From a checkpoint of a small transformer trained on Wikipedia.
Size: 12 layers, width 384, 6 heads of 64 (1 for keys and values), MLP 1536 GELU, vocabulary 2048, 19.3M parameters.
Architecture: LayerNorm before each block, tied embeddings.
Training: 318M tokens, 5162 steps.
Each number is 50 + 15 x the weight over its row's rms, rounded and kept within 0 to 99. Layers, rows and columns count from 0. The size before them is the row's rms in percent of the matrix's.

# up: layer 4 MLP up, 1536x384, rms 0.0708, rows 1247-1299, columns 320-383
# down: layer 4 MLP down (transposed), 1536x384, rms 0.0173, rows 1247-1298, columns 320-383
up1247 101:92 58 67 41 84 81 68 44 55 65 61 58 29 45 44 23 48 47 60 26 77 42 50 60 28 58 12 38 48 24 47 38 42 42 28 38 60 48 26 53 56 62 67 57 46 72 32 22 53 48 45 42 61 52 56 48 40 34 56 39 63 50 48 54
down1247 106:39 52 57 52 54 49 64 59 46 60 65 69 59 76 74 36 52 40 60 67 43 72 62 50 58 54 49 36 47 92 39 55 47 59 48 92 54 38 68 53 43 57 43 65 76 73 71 52 25 58 74 69 49 31 37 36 49 46 42 49 49 14 53 42
up1248 101:55 52 36 69 56 27 66 68 47 47 78 45 56 61 63 56 38 62 40 44 42 09 93 66 42 53 52 82 40 52 51 47 59 65 32 59 54 56 51 47 52 29 95 78 81 71 55 65 62 21 75 46 43 30 43 46 71 48 59 51 42 50 62 37
down1248 092:56 67 66 25 33 47 57 58 63 61 43 50 68 28 63 51 60 53 76 27 32 25 53 39 54 68 58 34 23 35 52 60 59 31 71 50 63 56 30 36 47 39 25 76 29 31 55 86 50 68 24 67 38 49 39 44 31 22 73 50 61 67 40 64
up1249 108:68 59 63 66 49 39 45 59 34 40 56 70 75 31 45 80 39 51 35 38 63 55 61 67 52 53 63 60 50 64 33 38 32 20 36 38 76 36 39 67 38 26 51 21 43 45 49 59 75 52 64 60 42 58 71 80 71 59 53 45 54 31 57 43
down1249 105:56 63 42 34 54 69 75 50 53 36 52 45 53 47 33 39 64 58 52 36 36 29 21 47 49 52 63 41 42 54 59 46 45 53 48 58 43 52 44 51 40 38 60 75 79 58 73 45 17 39 60 39 64 25 45 60 44 66 34 65 43 80 41 54
up1250 096:36 60 33 52 49 54 40 53 45 18 49 60 63 55 38 47 71 55 50 55 26 59 68 66 48 38 33 35 54 65 61 34 52 23 47 37 55 76 64 47 63 25 44 66 29 59 63 39 43 60 78 39 61 36 78 45 18 49 51 43 51 50 46 28
down1250 094:37 59 22 37 76 38 44 50 46 34 49 41 30 62 56 76 48 39 55 40 57 43 56 71 51 53 46 38 25 36 59 30 38 49 57 50 38 53 79 49 70 61 54 59 46 61 73 66 59 20 80 64 67 48 45 59 63 55 70 58 53 87 48 23
up1251 108:31 27 58 61 66 68 73 81 50 31 27 60 56 22 44 36 52 69 31 39 45 58 70 36 38 59 44 50 59 35 56 41 51 30 48 63 53 43 46 44 83 56 36 35 71 47 58 42 53 59 52 67 34 57 57 19 49 73 42 33 40 50 61 57
down1251 112:34 43 58 62 53 53 67 68 71 57 12 53 68 43 53 34 57 62 41 76 71 77 53 50 47 56 79 40 50 94 36 54 63 62 51 53 58 69 49 54 66 52 51 25 77 54 43 54 50 30 56 52 51 55 36 68 43 58 49 27 42 60 74 39
up1252 107:28 49 32 54 47 42 54 48 60 37 31 52 26 50 33 38 27 44 54 61 20 57 31 74 63 58 48 34 33 55 37 25 45 37 63 59 57 45 46 69 33 46 33 59 56 27 43 36 54 60 60 44 38 25 56 65 80 48 53 61 52 42 73 55
down1252 111:09 39 40 70 53 71 66 54 44 42 73 62 50 54 40 43 22 50 53 63 69 54 74 54 80 23 45 24 60 42 61 27 48 56 50 48 41 61 66 57 31 54 42 57 57 62 59 56 41 38 72 53 41 41 43 43 74 34 43 61 49 55 42 53
up1253 095:58 55 24 87 59 65 66 24 53 39 34 62 47 40 58 82 82 45 28 82 45 42 42 28 45 66 72 67 36 35 48 67 72 22 36 53 65 43 46 45 61 56 57 52 35 35 56 92 59 04 52 42 38 43 37 41 54 49 37 48 70 46 42 28
down1253 096:70 31 75 57 57 36 34 34 57 37 54 46 61 55 47 40 66 57 59 56 54 64 48 80 52 56 60 51 68 70 57 47 38 55 56 70 72 43 43 49 37 40 59 48 17 34 43 47 79 37 43 45 43 56 40 41 39 51 47 29 38 50 52 49
up1254 108:65 61 37 49 36 56 20 70 39 45 69 86 55 52 62 34 48 58 56 25 34 57 12 55 48 00 63 17 63 44 44 51 46 56 36 58 27 29 62 42 40 58 54 60 55 60 40 46 47 66 29 62 78 49 76 38 54 36 26 54 51 28 29 42
down1254 106:20 53 10 41 48 52 66 55 40 50 62 43 71 37 63 48 84 50 37 56 55 50 61 57 23 48 70 58 48 31 36 49 44 70 61 57 45 39 00 42 47 27 72 52 78 49 12 53 26 55 47 53 61 39 41 56 49 51 51 18 58 60 70 35
up1255 101:08 44 14 59 43 38 61 27 61 69 59 24 51 40 50 68 71 74 46 49 62 39 58 48 21 69 37 08 50 43 71 75 48 57 55 40 41 57 48 57 77 47 50 59 36 31 50 52 20 46 52 33 59 21 51 37 70 08 48 48 59 63 53 57
down1255 099:38 72 91 52 64 36 32 62 33 52 56 64 64 56 70 38 35 43 45 36 74 72 27 59 74 50 63 44 48 29 59 23 39 61 36 61 83 84 60 49 28 50 54 38 42 77 37 38 56 46 77 29 72 45 39 58 44 92 66 68 50 28 33 28
up1256 104:25 34 45 52 58 43 52 48 52 73 36 54 66 66 39 33 52 63 78 41 61 33 63 29 39 47 42 65 27 47 35 58 72 36 58 10 60 62 51 45 44 02 44 56 37 72 52 67 57 60 71 25 25 49 59 55 30 25 35 45 53 11 39 70
down1256 101:72 67 70 54 25 64 36 57 60 51 53 26 44 12 64 69 48 69 57 21 55 34 45 48 41 37 72 36 62 62 29 53 59 90 28 62 70 54 39 47 54 71 46 50 58 36 40 49 51 67 63 72 55 54 40 43 70 60 36 41 78 65 54 47
up1257 102:79 67 76 75 54 53 30 64 68 36 35 57 68 37 31 36 39 47 49 28 38 38 40 49 60 25 29 63 51 67 45 61 56 49 42 70 68 08 41 73 36 60 48 28 42 59 50 43 61 46 31 52 46 48 54 51 43 36 58 57 35 49 41 44
down1257 094:16 44 35 31 77 40 60 77 22 53 87 58 67 74 64 53 49 42 46 60 65 51 34 34 51 85 49 79 72 73 73 49 39 58 68 54 14 46 59 59 62 72 69 51 47 32 30 36 45 60 51 65 71 47 69 45 61 64 25 54 46 51 52 70
up1258 098:50 41 53 50 54 85 63 43 44 61 66 89 40 53 55 25 54 51 70 46 36 26 65 72 40 48 65 40 38 39 64 65 31 36 35 46 32 48 49 61 31 67 38 46 42 55 58 62 48 35 45 52 63 41 33 84 30 70 60 36 60 32 11 42
down1258 103:21 57 70 42 51 50 75 69 74 29 48 44 52 56 71 26 27 49 67 52 64 47 67 51 32 63 33 53 21 60 45 46 45 35 74 47 39 30 39 61 63 55 38 51 50 51 52 47 55 49 67 22 47 57 78 43 44 44 59 47 80 45 36 72
up1259 109:49 48 44 50 56 49 60 53 60 59 65 56 71 49 49 48 58 51 55 50 62 28 64 42 45 39 49 62 36 44 41 50 58 70 62 16 68 86 56 53 43 29 65 60 38 59 31 44 61 50 54 32 47 69 20 27 51 13 68 42 34 94 50 44
down1259 102:55 57 32 43 64 44 45 47 50 59 58 58 63 43 56 37 57 34 52 44 69 60 48 34 55 70 47 53 76 26 46 49 39 80 47 37 34 33 26 32 30 71 52 23 45 30 47 36 40 60 66 70 30 22 36 28 64 36 36 32 44 56 13 55
up1260 104:44 22 53 37 52 47 49 66 53 53 45 83 24 37 58 32 65 45 55 55 60 58 58 76 42 52 63 36 70 66 39 08 39 44 13 37 45 31 47 41 53 48 44 82 85 49 62 58 53 44 16 42 58 71 67 46 54 34 41 50 44 55 51 29
down1260 105:28 47 59 36 73 21 48 52 45 48 32 49 50 27 74 58 35 23 61 45 63 39 66 40 47 26 57 58 58 69 39 56 78 25 71 30 36 63 38 36 47 44 29 48 43 57 49 64 53 39 59 41 51 63 60 43 54 51 57 40 53 62 51 36
up1261 117:36 40 61 52 38 70 57 63 71 43 74 54 58 55 31 34 54 85 50 61 53 24 28 70 89 23 78 35 54 38 37 41 59 61 57 66 61 42 59 68 58 51 55 52 43 60 76 77 45 53 68 49 52 31 38 42 42 38 51 60 41 33 67 46
down1261 116:68 51 42 77 52 40 61 55 42 51 62 58 49 60 68 45 62 46 60 43 30 64 59 45 63 50 74 34 74 54 68 49 41 36 49 56 43 45 24 54 52 41 29 38 86 47 38 48 32 48 68 24 83 36 76 22 53 67 55 41 44 37 34 72
up1262 084:35 65 38 37 61 50 66 81 59 51 35 28 50 35 30 30 41 48 48 33 38 62 61 56 23 45 70 52 39 57 48 53 63 74 64 42 54 21 37 52 27 47 44 35 33 59 68 57 26 44 67 48 56 47 60 78 66 30 27 32 23 64 48 72
down1262 088:53 37 66 99 38 45 40 43 66 62 69 58 63 57 59 49 22 60 36 65 34 56 66 54 38 35 38 39 70 22 43 30 57 42 53 69 72 42 49 73 64 45 78 41 76 89 52 43 33 72 58 31 47 35 44 26 45 24 51 45 54 45 35 41
up1263 102:48 73 40 58 58 34 64 66 44 52 33 69 39 52 57 55 48 59 52 38 49 44 60 23 60 48 41 48 58 68 41 55 50 67 61 71 55 33 40 38 23 39 32 78 42 48 49 55 45 49 44 62 50 60 53 71 36 55 67 46 38 51 52 36
down1263 100:29 37 41 48 58 41 74 49 55 54 51 67 41 63 41 66 62 65 45 96 75 45 68 68 58 61 60 37 39 38 69 52 59 56 68 52 32 31 46 76 76 62 62 72 70 30 78 45 85 81 50 28 64 33 52 50 59 37 53 47 31 33 40 51
up1264 091:69 44 63 44 57 57 03 52 52 38 68 47 46 55 44 36 45 54 29 63 24 29 51 58 49 62 67 45 02 52 53 43 38 47 58 50 55 66 58 46 34 51 44 16 34 39 72 31 39 65 45 46 58 52 66 44 57 70 49 57 70 65 64 71
down1264 090:69 15 34 40 67 47 72 48 50 53 52 57 43 69 27 40 57 54 51 57 55 46 57 62 65 47 68 62 52 61 57 67 59 56 35 70 33 37 83 45 51 53 54 76 42 64 72 61 60 60 48 58 28 47 32 38 51 58 59 37 39 25 49 43
up1265 106:71 67 61 69 44 43 27 59 73 51 54 51 92 71 39 18 71 36 18 47 56 38 54 70 35 57 42 58 54 24 57 33 99 41 48 60 26 61 41 69 54 60 26 59 33 23 60 56 60 50 35 46 77 63 47 52 56 56 59 43 78 52 52 66
down1265 098:54 44 55 62 93 80 61 79 45 40 51 51 42 75 41 73 38 42 64 72 56 55 31 36 28 41 77 48 61 77 60 62 25 61 69 57 35 65 59 15 52 38 58 61 42 34 33 49 46 32 33 42 33 82 35 48 36 28 59 58 74 39 43 61
up1266 088:53 48 51 56 50 31 51 90 99 72 37 51 77 66 40 61 68 48 35 51 48 43 38 47 72 24 81 47 43 66 57 14 18 38 78 53 46 57 48 51 55 54 46 63 47 42 44 41 50 33 33 48 79 28 89 35 58 32 41 48 45 38 35 57
down1266 086:59 47 36 38 65 27 66 43 21 34 34 46 35 70 44 33 32 50 32 64 57 56 63 45 51 79 28 28 31 53 36 55 55 25 76 23 51 45 82 48 47 18 72 35 53 44 26 67 49 35 52 16 15 50 49 46 50 65 41 66 40 55 81 47
up1267 111:47 40 49 60 55 21 27 53 26 42 25 56 41 34 43 30 44 33 59 24 54 57 45 45 49 58 24 47 57 70 38 47 52 47 44 60 38 49 55 42 57 52 44 44 42 54 67 64 53 68 67 70 42 53 69 49 70 61 69 32 62 64 49 31
down1267 111:39 47 81 44 64 51 56 71 32 40 46 49 37 32 54 45 49 55 56 56 59 51 52 86 62 35 63 65 89 33 37 45 38 57 28 32 34 69 68 56 48 45 49 53 46 51 73 67 72 41 38 32 36 63 51 44 22 47 80 53 59 65 43 33
up1268 103:63 90 41 41 37 61 51 44 45 68 69 42 45 31 34 45 51 38 37 32 54 51 53 43 39 33 32 76 51 52 28 43 49 37 79 65 78 56 41 44 49 34 33 47 63 52 69 56 71 25 58 45 22 58 38 57 67 32 54 40 69 53 66 69
down1268 108:28 59 51 63 46 43 46 37 67 59 60 59 66 43 44 75 58 43 24 31 53 40 47 90 40 70 41 40 32 46 63 60 60 69 52 49 30 99 57 49 68 66 50 90 51 52 32 35 71 26 24 55 69 40 32 35 63 73 48 76 14 52 55 39
up1269 101:24 47 32 42 61 71 46 51 77 48 77 48 57 87 43 66 36 27 34 35 44 60 46 39 43 43 41 39 69 35 53 29 50 59 50 69 74 19 32 30 51 30 40 66 42 62 38 66 78 74 87 47 31 70 31 59 46 26 38 57 42 53 49 57
down1269 116:65 79 41 40 61 47 53 78 61 51 50 74 66 80 62 45 49 60 53 52 52 29 36 78 84 53 34 67 54 86 74 73 60 44 57 58 44 32 38 70 41 64 36 33 43 26 45 71 27 36 68 46 55 15 44 49 27 62 67 60 48 59 47 48
up1270 104:64 77 39 33 76 40 71 56 41 44 78 46 53 09 70 37 54 15 58 27 52 47 66 41 33 63 58 74 37 37 49 30 47 57 61 67 34 39 57 45 61 53 62 68 52 64 41 56 32 76 45 51 52 37 34 55 71 59 36 18 61 46 79 54
down1270 112:53 74 57 40 56 49 40 80 52 67 53 40 30 41 57 60 43 36 55 59 65 79 05 59 34 48 46 48 58 49 34 52 42 38 07 71 66 41 57 57 31 45 62 72 60 66 64 53 67 31 23 45 41 49 39 56 46 45 65 56 27 29 34 38
up1271 112:37 40 40 72 42 50 26 49 47 40 34 45 36 53 31 54 43 47 35 47 43 52 66 55 64 13 69 56 47 27 69 58 42 44 49 59 53 61 38 31 33 57 64 67 39 53 59 67 42 37 39 78 59 50 49 68 77 43 36 52 52 31 56 66
down1271 116:44 49 42 24 43 39 53 58 64 48 42 77 51 73 77 34 79 37 39 60 57 92 21 51 76 45 81 52 55 69 42 58 31 76 61 51 37 79 45 50 65 81 30 71 71 55 53 49 41 60 44 67 54 25 60 62 59 58 81 47 47 44 54 43
up1272 093:52 43 62 65 59 42 48 49 51 42 70 75 47 65 40 70 26 76 51 57 54 52 32 24 64 72 34 57 37 53 51 70 35 53 43 75 19 62 30 52 67 29 39 54 62 46 31 82 37 58 45 60 75 47 66 67 55 28 50 46 61 43 41 60
down1272 088:51 47 33 57 29 35 44 68 40 78 26 22 82 46 62 42 51 37 70 60 43 41 51 63 50 50 47 29 61 35 63 34 82 50 72 47 60 56 56 72 52 61 61 50 63 47 25 48 43 59 44 60 57 61 42 39 61 30 58 44 46 45 27 41
up1273 093:65 76 49 42 47 58 67 72 39 44 58 44 50 38 53 59 63 57 54 49 64 44 30 55 66 90 51 49 51 82 30 66 50 33 60 54 47 83 69 54 31 67 48 50 33 68 55 69 68 63 41 58 53 51 58 46 61 56 41 17 62 76 43 48
down1273 092:62 19 31 99 61 54 64 51 63 75 66 46 73 29 55 49 56 34 43 57 43 43 44 59 39 44 48 52 60 44 53 28 46 29 57 28 39 69 71 47 58 31 57 04 51 51 60 58 38 45 17 42 42 34 36 67 45 57 40 29 49 45 56 72
up1274 111:25 42 49 75 51 76 29 34 67 85 41 66 37 49 29 34 58 45 30 55 62 56 42 66 42 75 51 69 43 64 56 54 46 52 53 45 58 57 36 49 62 43 34 41 45 34 65 33 66 62 37 27 72 58 40 30 57 47 28 32 50 65 45 41
down1274 102:70 41 51 36 29 37 52 67 55 36 68 30 28 74 59 91 54 68 47 48 49 67 62 51 50 43 81 44 33 67 42 51 50 55 61 64 53 17 76 44 09 39 58 57 12 56 63 60 47 26 53 60 36 14 38 45 54 44 58 40 69 52 43 38
up1275 109:58 69 62 59 28 39 33 18 75 48 29 56 63 42 58 60 53 65 35 53 14 57 25 45 55 45 43 62 36 51 46 34 43 49 48 43 51 39 50 53 21 30 63 56 88 46 20 68 43 47 45 22 38 65 57 41 61 57 48 54 54 66 58 83
down1275 106:62 55 75 58 53 44 16 31 65 36 21 31 24 27 61 17 56 24 21 53 39 30 55 49 38 47 51 52 44 37 75 63 70 41 41 52 57 36 79 56 60 75 60 42 42 41 74 45 63 45 54 85 84 49 55 65 54 52 51 55 17 48 39 58
up1276 096:31 56 42 43 67 45 29 59 60 30 65 79 48 39 65 40 37 56 69 55 27 42 62 59 63 69 51 58 84 42 42 72 68 57 62 33 76 39 35 48 66 42 56 54 69 42 44 40 60 37 16 58 85 25 33 73 59 51 55 48 40 60 46 69
down1276 102:26 68 46 46 56 46 52 51 41 67 34 59 66 62 40 69 25 54 51 65 57 77 47 64 56 50 71 31 52 76 66 62 53 64 41 56 45 52 52 74 59 40 51 59 61 50 33 42 09 63 33 25 77 28 38 46 40 19 59 56 60 57 66 59
up1277 099:62 60 47 38 67 36 52 62 48 41 42 67 45 31 65 38 52 79 80 72 66 21 66 56 50 30 35 66 35 56 87 31 44 55 66 49 45 33 53 40 81 46 33 44 29 68 54 62 51 47 26 41 44 46 73 51 31 71 76 23 53 37 48 62
down1277 102:34 35 50 76 70 44 66 41 51 29 52 63 64 65 29 71 76 53 23 43 45 65 52 45 33 58 42 49 41 78 50 91 67 53 51 59 41 39 51 74 28 58 22 46 37 50 61 40 52 55 75 47 50 58 41 56 52 80 44 27 71 57 38 25
up1278 108:39 58 54 37 41 58 57 40 39 47 66 51 49 53 28 50 70 45 74 44 56 36 51 56 51 91 43 37 29 40 50 23 55 55 35 56 49 80 23 45 50 58 56 43 13 38 37 64 50 59 43 31 82 47 57 49 47 62 30 39 71 59 70 38
down1278 104:47 45 60 52 57 38 42 43 36 73 57 38 43 30 68 44 27 29 56 58 71 21 51 26 53 64 51 59 32 64 47 39 50 49 46 54 59 44 54 33 35 33 56 32 59 47 72 61 36 70 40 70 26 62 63 60 50 34 62 52 54 29 43 72
up1279 104:31 51 65 66 68 31 52 31 40 28 53 66 52 58 36 63 35 52 13 39 73 58 44 35 65 37 38 61 47 40 38 47 33 69 65 68 45 48 41 46 65 76 80 52 29 57 45 48 37 51 55 28 47 40 70 80 35 14 66 64 43 52 32 79
down1279 106:71 24 53 58 53 52 45 57 44 70 74 07 42 51 61 49 78 45 44 56 39 32 73 67 67 58 22 29 64 57 47 37 47 50 40 37 68 62 50 55 35 43 47 60 64 41 37 24 61 55 46 64 52 56 37 32 50 39 26 58 26 42 46 27
up1280 108:44 52 65 77 81 51 34 34 48 61 39 48 49 38 49 26 53 52 29 50 54 37 54 50 40 45 35 62 73 85 45 53 82 56 64 53 51 46 52 64 32 53 53 58 61 60 59 46 56 46 49 29 62 36 46 60 38 37 27 64 73 52 62 40
down1280 112:78 46 85 69 36 46 44 68 21 50 51 54 52 65 34 57 65 19 57 53 67 70 57 43 54 61 37 31 71 39 27 64 56 52 58 39 33 36 53 59 46 55 44 51 68 57 49 13 49 84 67 43 62 62 49 51 35 41 12 72 44 40 64 36
up1281 092:48 53 38 70 70 53 51 23 38 41 52 75 48 40 52 52 43 68 42 54 77 44 61 26 52 62 59 41 46 45 56 44 60 51 57 12 58 55 49 54 65 30 57 40 64 57 65 46 73 54 50 54 53 59 74 50 65 60 65 60 22 38 33 47
down1281 088:59 53 46 65 56 77 29 53 48 50 60 43 41 57 63 60 55 35 47 42 47 41 33 48 43 29 43 50 52 42 54 49 41 38 65 83 26 46 56 38 45 50 66 46 22 18 45 59 37 36 38 56 33 55 45 53 53 61 31 50 32 46 74 49
up1282 099:57 28 55 44 48 74 54 56 75 53 58 44 46 29 55 13 81 28 49 25 53 45 46 36 42 48 14 49 38 67 46 46 65 56 58 44 45 48 50 68 65 69 40 43 48 39 61 56 48 51 61 32 71 38 72 57 31 47 35 52 57 55 65 40
down1282 104:45 34 42 20 51 53 41 52 53 49 44 47 69 42 99 35 44 47 50 48 48 63 45 61 34 70 52 22 69 77 42 38 67 38 29 45 77 61 46 55 47 54 46 53 50 54 45 63 43 34 49 58 61 29 40 64 82 29 55 38 57 32 38 31
up1283 100:40 49 55 79 63 60 47 40 42 46 26 43 48 85 26 33 67 39 44 87 52 26 66 38 53 47 29 65 72 57 64 33 57 19 40 50 37 70 44 27 54 52 70 50 39 60 70 70 41 55 49 43 84 40 56 57 80 26 45 72 79 29 33 33
down1283 092:52 60 85 39 34 75 76 61 46 84 59 67 34 55 38 23 51 57 50 57 41 62 61 64 14 57 54 52 67 48 60 49 25 48 41 43 74 34 50 78 39 35 84 63 90 49 41 49 51 59 80 27 40 48 50 55 60 27 40 60 33 42 19 72
up1284 099:55 32 33 80 36 60 74 74 77 65 51 67 43 50 34 46 80 69 55 39 42 74 37 54 61 51 30 49 33 40 29 63 48 28 35 39 69 39 60 36 66 43 64 47 32 35 50 52 51 67 49 55 47 45 55 21 11 45 48 34 24 44 44 54
down1284 094:26 55 49 47 56 28 73 24 47 32 60 38 73 41 47 83 64 77 38 59 58 64 45 49 41 42 25 56 56 68 45 76 55 39 34 51 44 58 57 50 32 68 46 60 30 19 56 58 35 64 47 57 58 62 43 47 44 40 49 59 24 37 61 78
up1285 099:79 72 74 35 08 29 46 72 50 63 23 52 59 26 63 58 32 42 36 69 45 15 46 66 38 44 67 35 44 52 62 63 58 53 49 33 77 55 49 45 91 55 71 58 49 26 38 54 40 48 47 60 68 41 74 48 36 46 57 19 65 44 52 27
down1285 100:49 41 68 44 59 31 46 38 59 57 64 27 67 33 68 42 34 81 48 75 69 49 30 48 41 55 57 57 39 25 59 62 57 49 67 66 66 63 51 49 03 63 47 68 65 56 32 56 27 75 41 39 53 60 65 47 51 53 43 16 45 43 61 67
up1286 097:79 53 33 54 56 66 49 60 62 68 45 65 66 27 53 45 71 34 42 44 44 71 56 54 39 49 68 38 37 38 55 29 73 41 54 53 40 47 52 52 54 49 70 24 54 59 35 49 20 39 48 55 56 43 47 54 55 57 61 05 56 35 61 48
down1286 108:55 30 57 56 44 63 51 37 39 50 38 63 28 66 70 58 49 39 68 41 77 45 61 55 60 45 54 52 34 47 45 84 50 43 47 69 38 68 61 58 15 51 07 50 29 48 49 64 46 69 47 41 44 50 30 66 53 35 63 45 39 49 73 62
up1287 107:29 54 33 42 66 61 61 59 58 63 41 63 22 34 76 63 75 61 54 41 59 54 63 47 55 58 24 62 60 23 78 56 64 28 64 55 21 54 75 60 61 61 57 67 36 51 50 69 55 60 46 54 53 51 65 62 39 54 45 43 76 47 29 50
down1287 105:42 48 41 73 64 51 45 31 64 59 61 66 65 39 49 80 59 57 60 30 48 63 62 49 27 60 48 48 37 68 56 63 34 46 47 05 39 55 56 56 33 47 41 16 61 31 42 58 34 53 31 31 66 77 55 58 58 43 50 30 47 26 61 58
up1288 094:65 69 61 20 71 32 33 61 80 49 53 62 34 31 67 49 69 91 58 48 50 53 30 49 99 56 94 64 40 56 49 56 47 26 56 39 18 32 80 49 69 51 29 59 50 48 42 37 44 33 53 44 67 37 04 71 39 84 35 47 24 12 50 32
down1288 090:52 11 49 40 41 50 78 48 54 48 86 54 59 52 62 58 61 66 42 44 44 36 75 55 28 36 45 59 29 54 13 49 34 76 56 45 55 43 46 58 46 61 52 60 40 48 48 59 53 45 32 72 22 64 35 47 45 33 56 28 48 55 36 50
up1289 098:51 56 18 68 36 28 50 39 39 35 81 08 81 63 78 69 36 52 63 49 29 23 70 50 58 41 42 41 51 14 35 59 52 31 77 44 86 61 49 71 66 62 51 78 42 60 49 40 69 44 32 79 68 54 20 52 42 63 50 56 60 66 46 62
down1289 096:46 59 38 53 49 42 45 23 51 35 51 41 52 39 75 49 61 75 29 55 51 56 61 56 59 61 50 42 26 49 19 38 45 26 53 68 31 64 60 62 36 62 42 42 50 65 44 49 32 56 74 60 54 58 48 65 29 37 44 56 63 35 21 16
up1290 106:46 30 47 39 25 57 31 34 55 61 52 63 36 37 44 64 54 23 74 24 36 56 49 50 37 32 48 51 54 35 47 56 54 39 38 28 41 45 56 65 50 69 55 30 57 58 48 65 44 74 62 38 50 71 33 63 34 60 59 23 47 65 52 07
down1290 112:17 44 58 39 33 38 38 45 48 42 56 72 52 36 72 54 06 36 57 48 79 67 38 39 85 44 42 20 56 53 53 60 65 85 37 20 61 47 79 33 64 33 33 80 59 85 59 65 55 36 60 39 43 55 46 43 53 46 68 50 07 66 37 67
up1291 105:13 26 77 57 68 43 62 38 46 40 43 64 45 51 45 32 52 60 39 49 65 53 37 36 40 67 65 63 40 55 48 52 07 53 27 58 43 51 48 41 53 59 57 48 61 61 64 51 78 28 38 30 35 34 67 75 48 53 64 36 46 50 45 52
down1291 106:36 47 22 45 63 53 50 22 20 53 64 53 84 62 61 65 49 64 43 47 67 39 65 50 30 48 70 53 44 30 35 74 39 75 43 75 36 31 47 62 54 37 16 72 46 20 34 34 78 46 51 63 62 26 44 43 26 53 52 54 50 58 55 47
up1292 104:81 35 52 69 45 48 61 45 58 30 36 65 45 54 45 72 53 45 54 47 38 43 80 50 45 37 38 55 57 74 44 34 50 63 51 31 46 53 57 62 54 34 51 49 61 36 63 43 71 70 55 52 65 57 68 64 63 72 52 16 30 53 27 28
down1292 099:45 78 53 47 69 50 49 60 43 65 62 44 46 33 45 51 37 54 43 42 33 54 42 65 75 41 69 44 49 70 55 60 55 67 45 63 68 35 63 77 44 61 76 54 36 37 42 51 61 63 50 34 32 48 52 49 36 50 58 69 66 71 38 45
up1293 100:46 59 21 35 80 41 54 44 50 44 44 52 59 55 29 03 48 71 33 34 52 47 46 48 34 51 30 49 56 75 54 62 48 36 48 62 44 57 59 46 51 63 35 33 63 43 35 37 57 67 25 40 66 33 45 59 69 40 69 32 60 71 37 83
down1293 101:41 27 45 68 14 49 67 35 69 53 58 43 32 64 60 50 53 44 48 64 32 60 46 62 55 54 77 50 46 46 43 17 71 57 50 53 46 45 38 44 37 52 38 37 51 65 54 41 54 72 46 42 40 56 74 38 28 76 61 51 79 76 43 63
up1294 102:54 48 70 37 63 36 84 38 33 58 76 32 64 41 62 52 58 39 61 41 55 60 51 23 39 57 47 50 46 25 53 49 23 48 50 52 72 46 35 65 49 52 41 55 52 60 46 53 52 49 31 41 59 45 66 42 59 64 35 57 76 66 40 75
down1294 096:43 47 34 51 49 38 39 52 46 38 27 75 89 44 37 43 74 59 50 64 60 67 62 64 59 63 38 72 22 58 73 46 44 34 49 55 46 26 47 53 60 42 44 32 72 38 59 51 42 40 52 36 71 18 68 40 47 53 51 44 67 49 61 82
up1295 101:40 56 46 50 63 37 51 55 46 78 74 43 48 58 41 47 60 65 47 47 70 58 59 53 63 76 57 39 42 59 45 80 47 63 58 53 77 42 48 62 48 63 56 59 34 56 54 42 42 44 60 30 53 62 47 46 34 56 41 60 40 55 53 72
down1295 102:50 51 45 62 29 66 71 58 28 40 26 62 29 38 31 31 46 12 30 56 44 39 54 35 33 54 66 49 57 62 59 46 39 54 36 48 39 65 58 41 36 37 48 30 67 35 79 46 55 84 49 31 90 60 73 60 53 31 10 46 80 37 51 48
up1296 088:51 23 58 68 76 62 41 75 52 54 52 42 44 34 59 61 57 79 63 28 45 40 52 68 50 44 42 56 56 50 39 50 53 34 62 36 51 54 35 76 37 65 57 50 55 31 52 63 46 79 32 43 25 46 48 53 26 72 33 41 52 71 49 44
down1296 089:52 65 55 56 37 50 54 58 67 56 45 50 61 48 43 35 61 59 58 47 47 36 62 55 39 51 23 59 78 31 70 65 51 51 35 40 68 43 69 58 47 54 43 88 33 42 52 47 39 48 58 63 61 77 55 67 57 55 62 18 53 50 49 51
up1297 088:83 50 42 47 42 41 42 38 63 57 45 46 68 41 68 42 61 71 55 48 29 47 23 71 81 65 51 67 74 49 31 29 57 50 58 73 59 36 15 53 45 65 58 53 70 35 88 27 61 62 38 35 46 57 45 49 59 61 63 39 57 46 50 34
down1297 093:47 61 55 43 48 51 34 12 48 45 35 49 58 56 35 40 40 64 49 48 36 49 35 91 52 30 56 25 43 35 58 46 36 80 22 54 48 75 51 25 58 45 34 22 54 41 44 52 40 37 39 42 17 28 42 68 62 49 46 54 68 62 72 34
up1298 105:68 45 39 59 52 47 65 11 79 60 58 51 21 54 43 48 78 53 40 57 67 51 41 51 51 65 43 54 50 57 21 47 71 58 61 73 61 47 59 79 56 60 41 50 55 36 31 74 68 48 56 33 56 10 42 34 36 63 47 32 69 43 50 39
down1298 106:33 09 57 81 51 35 78 88 31 50 90 33 54 54 82 48 44 24 83 67 48 43 43 37 49 57 45 65 57 51 45 74 45 39 44 39 46 69 18 58 79 68 45 60 64 60 71 50 56 65 65 66 50 63 28 72 72 49 50 56 66 55 51 23
up1299 091:40 65 41 88 28 61 57 55 38 68 42 39 36 35 39 33 61 51 19 48 41 75 47 60 52 45 34 11 49 44 44 70 71 50 03 29 50 44 45 65 50 38 53 74 38 55 52 49 40 56 25 26 55 61 67 25 55 44 44 40 39 52 29 39